{"num_hidden_layers": 12, "hidden_size": 128, "num_attention_heads": 8, "num_key_value_heads": 8, "head_dim": 32, "intermediate_size": 512, "vocab_size": 592, "hidden_act": "tanh_gelu", "norm": "layernorm", "norm_place": "pre", "norm_eps": 1e-06, "positions": "rope", "rope_theta": 10000.0, "rope_fraction": 0.5, "qk_norm": false, "attn_scale": 0.177, "bias": "none", "tie_word_embeddings": false, "parallel_block": true, "init": "uniform", "init_std_qkv": 0.0412, "init_std_o": 0.0, "init_std_up": 0.0412, "init_std_down": 0.0, "optimizer": "muon_variant", "learning_rate": 0.00834, "lr_mult_o": 1.5, "beta1": 0.93, "lr_head": 0.00763, "max_grad_norm": 0.5, "warmup_steps": 200, "schedule": "wsd", "decay_fraction": 0.897, "decay_shape": "sqrt", "final_lr_fraction": 0.0, "batch_tokens": 16384, "max_seq_len": 768, "doc_mask": true, "train_tokens": 108000000, "max_steps": 6592, "dataset": "wikipedia_en"}
Each number is 50 + 15 x the weight over its row's rms, rounded and kept within 0 to 99. Layers, rows and columns count from 0. The size before them is the row's rms in percent of the matrix's.

# layer 9 attention output (transposed), 256x128, rms 0.0832, rows 221-223, columns 0-127
084:47 60 46 65 58 43 53 49 58 46 48 34 60 55 62 43 59 59 47 55 50 45 54 47 35 57 52 61 43 44 66 91 40 39 32 76 52 73 54 49 38 35 53 58 75 54 58 63 50 60 56 40 54 51 63 76 67 60 23 49 80 72 36 58 76 60 64 30 57 51 73 49 44 39 55 41 31 63 58 51 32 42 72 33 75 38 45 77 49 34 77 57 39 65 20 17 73 27 78 77 68 37 19 55 28 33 24 39 54 52 38 30 69 59 42 52 36 28 50 58 43 75 41 48 38 64 35 76
086:42 85 58 51 50 50 48 67 31 34 59 51 41 39 52 52 56 26 40 74 23 49 47 42 26 56 55 39 71 44 55 72 52 42 58 79 44 44 65 52 44 56 30 39 51 46 69 07 47 36 74 21 55 69 53 46 58 44 26 53 48 38 42 43 35 64 34 54 50 43 39 58 66 37 40 68 33 74 61 10 65 54 75 50 68 52 75 51 67 47 56 18 63 52 46 55 55 56 84 50 42 66 66 39 66 43 64 61 55 16 27 41 49 52 33 69 50 11 26 49 61 55 54 46 50 63 63 49
111:60 75 74 31 50 42 39 53 35 56 19 53 46 36 82 40 31 85 34 36 38 60 86 45 32 66 29 56 52 51 34 36 45 45 44 24 69 60 62 53 75 52 34 50 69 44 40 66 27 52 61 81 41 63 60 21 56 71 50 63 50 33 50 67 47 26 55 42 51 66 46 49 58 46 67 45 68 24 41 80 48 29 63 55 75 34 37 66 51 47 46 35 58 28 45 53 56 82 45 69 29 42 55 65 59 47 30 53 47 45 48 61 53 53 55 38 68 54 76 51 53 71 32 65 53 46 61 78
# layer 9 attention value, 256x128, rms 0.0843, rows 222-223, columns 0-127
111:49 28 78 72 76 41 61 61 65 46 38 33 64 81 27 54 73 43 61 30 47 56 58 28 57 38 52 97 72 57 50 51 51 51 65 43 55 30 19 62 25 52 49 67 49 47 47 82 53 52 48 52 68 14 37 44 34 73 48 57 60 20 42 52 45 33 55 42 43 47 51 59 36 45 60 40 42 56 54 42 42 50 29 67 72 50 45 37 41 55 53 79 31 42 60 33 50 51 30 54 68 59 34 37 32 35 65 44 60 77 70 71 53 16 46 56 32 44 69 48 56 66 52 34 46 40 28 72
096:79 67 10 55 42 45 47 43 29 50 85 68 51 38 14 74 39 37 73 34 46 63 30 75 64 60 37 32 34 85 28 55 61 55 63 46 55 55 37 42 28 58 62 26 72 70 53 46 54 39 44 64 52 46 77 64 48 35 28 38 44 40 56 49 44 54 48 45 55 56 41 54 51 46 48 58 55 42 63 45 35 44 43 42 20 59 42 47 38 35 48 64 25 80 67 73 45 13 68 48 47 45 51 26 71 63 36 60 50 34 53 63 67 44 29 56 58 35 65 44 23 62 37 49 50 44 28 51
# layer 9 attention query, 256x128, rms 0.087, rows 224-226, columns 0-127
087:55 46 48 34 47 51 60 46 42 49 68 53 36 45 46 55 25 72 52 32 47 54 52 54 41 99 94 46 41 55 58 51 18 33 66 50 42 30 44 45 33 32 35 31 81 43 41 52 45 54 63 78 42 65 22 44 48 49 48 34 40 47 74 47 47 39 54 25 52 52 72 38 36 51 69 45 38 64 37 66 41 57 52 31 53 59 71 62 45 69 58 59 35 30 47 72 28 63 33 65 53 66 58 54 55 56 58 79 65 62 35 84 53 73 38 52 40 26 71 68 31 62 47 71 83 55 43 54
111:51 69 42 34 56 29 51 67 44 73 51 58 38 09 53 14 48 49 53 57 36 57 26 55 65 38 53 39 62 31 42 58 44 50 89 35 53 30 65 41 85 54 53 49 61 60 64 43 41 32 64 33 55 43 51 61 39 44 60 58 37 58 48 43 63 28 46 72 60 62 68 57 66 80 31 79 49 56 25 67 81 49 41 85 67 65 57 74 40 56 66 47 59 52 51 28 25 25 59 68 46 24 59 24 54 56 62 46 56 74 66 36 71 45 50 60 59 45 55 31 51 57 52 33 65 39 43 60
112:46 57 61 55 26 78 61 63 58 52 60 52 60 59 60 36 41 72 68 19 60 30 70 34 49 75 50 50 34 55 51 52 70 39 61 56 41 68 53 62 28 38 53 31 46 57 41 65 67 36 55 65 60 86 68 53 82 42 23 38 46 28 27 45 64 54 36 39 49 47 46 59 38 51 65 38 64 37 42 22 18 40 30 35 28 30 58 15 49 20 64 57 54 61 25 74 65 44 45 40 54 49 73 41 44 55 56 16 71 29 47 40 39 51 44 30 48 39 43 56 45 33 66 52 35 48 63 26
# layer 9 attention key, 256x128, rms 0.0893, rows 224-226, columns 0-127
087:63 28 72 11 32 54 42 44 54 09 66 56 69 60 43 36 29 50 51 61 37 45 35 49 38 52 45 42 66 67 50 37 53 33 32 61 38 65 82 36 63 31 54 46 65 87 67 40 57 43 59 52 47 29 65 44 40 30 53 30 37 70 77 40 57 38 52 38 33 56 59 84 32 69 50 57 34 55 50 31 54 61 40 49 47 84 55 44 74 35 46 54 30 63 35 45 61 78 65 36 35 61 45 43 55 72 71 37 52 62 71 70 55 45 64 55 55 55 41 49 28 59 43 40 45 92 54 43
089:35 41 60 41 65 55 49 42 45 73 62 68 39 45 66 65 45 55 31 57 27 31 77 67 54 67 52 76 75 58 42 45 61 54 54 66 65 30 54 66 49 44 46 67 48 61 41 71 43 47 51 39 49 46 33 54 57 30 79 59 60 64 51 45 67 60 37 69 60 48 60 72 39 34 25 41 48 35 45 70 72 64 49 40 71 58 60 65 53 78 52 54 45 53 88 37 51 00 57 78 62 36 41 69 62 18 63 46 39 28 37 19 34 68 35 29 46 57 23 56 52 70 60 42 33 59 41 53
109:51 50 86 32 38 35 64 51 56 44 25 67 54 55 45 56 42 37 30 55 48 67 59 42 58 43 18 18 47 55 64 69 35 44 60 45 49 77 76 34 53 63 74 44 37 59 37 69 61 33 49 65 58 50 56 49 61 55 45 70 45 59 55 69 81 57 43 59 35 57 50 60 66 55 30 61 28 39 42 24 54 56 68 34 13 58 50 63 52 60 37 57 02 46 56 61 44 43 52 41 50 43 38 52 28 73 30 47 58 28 43 69 46 17 72 28 48 32 60 60 55 60 64 43 36 81 47 22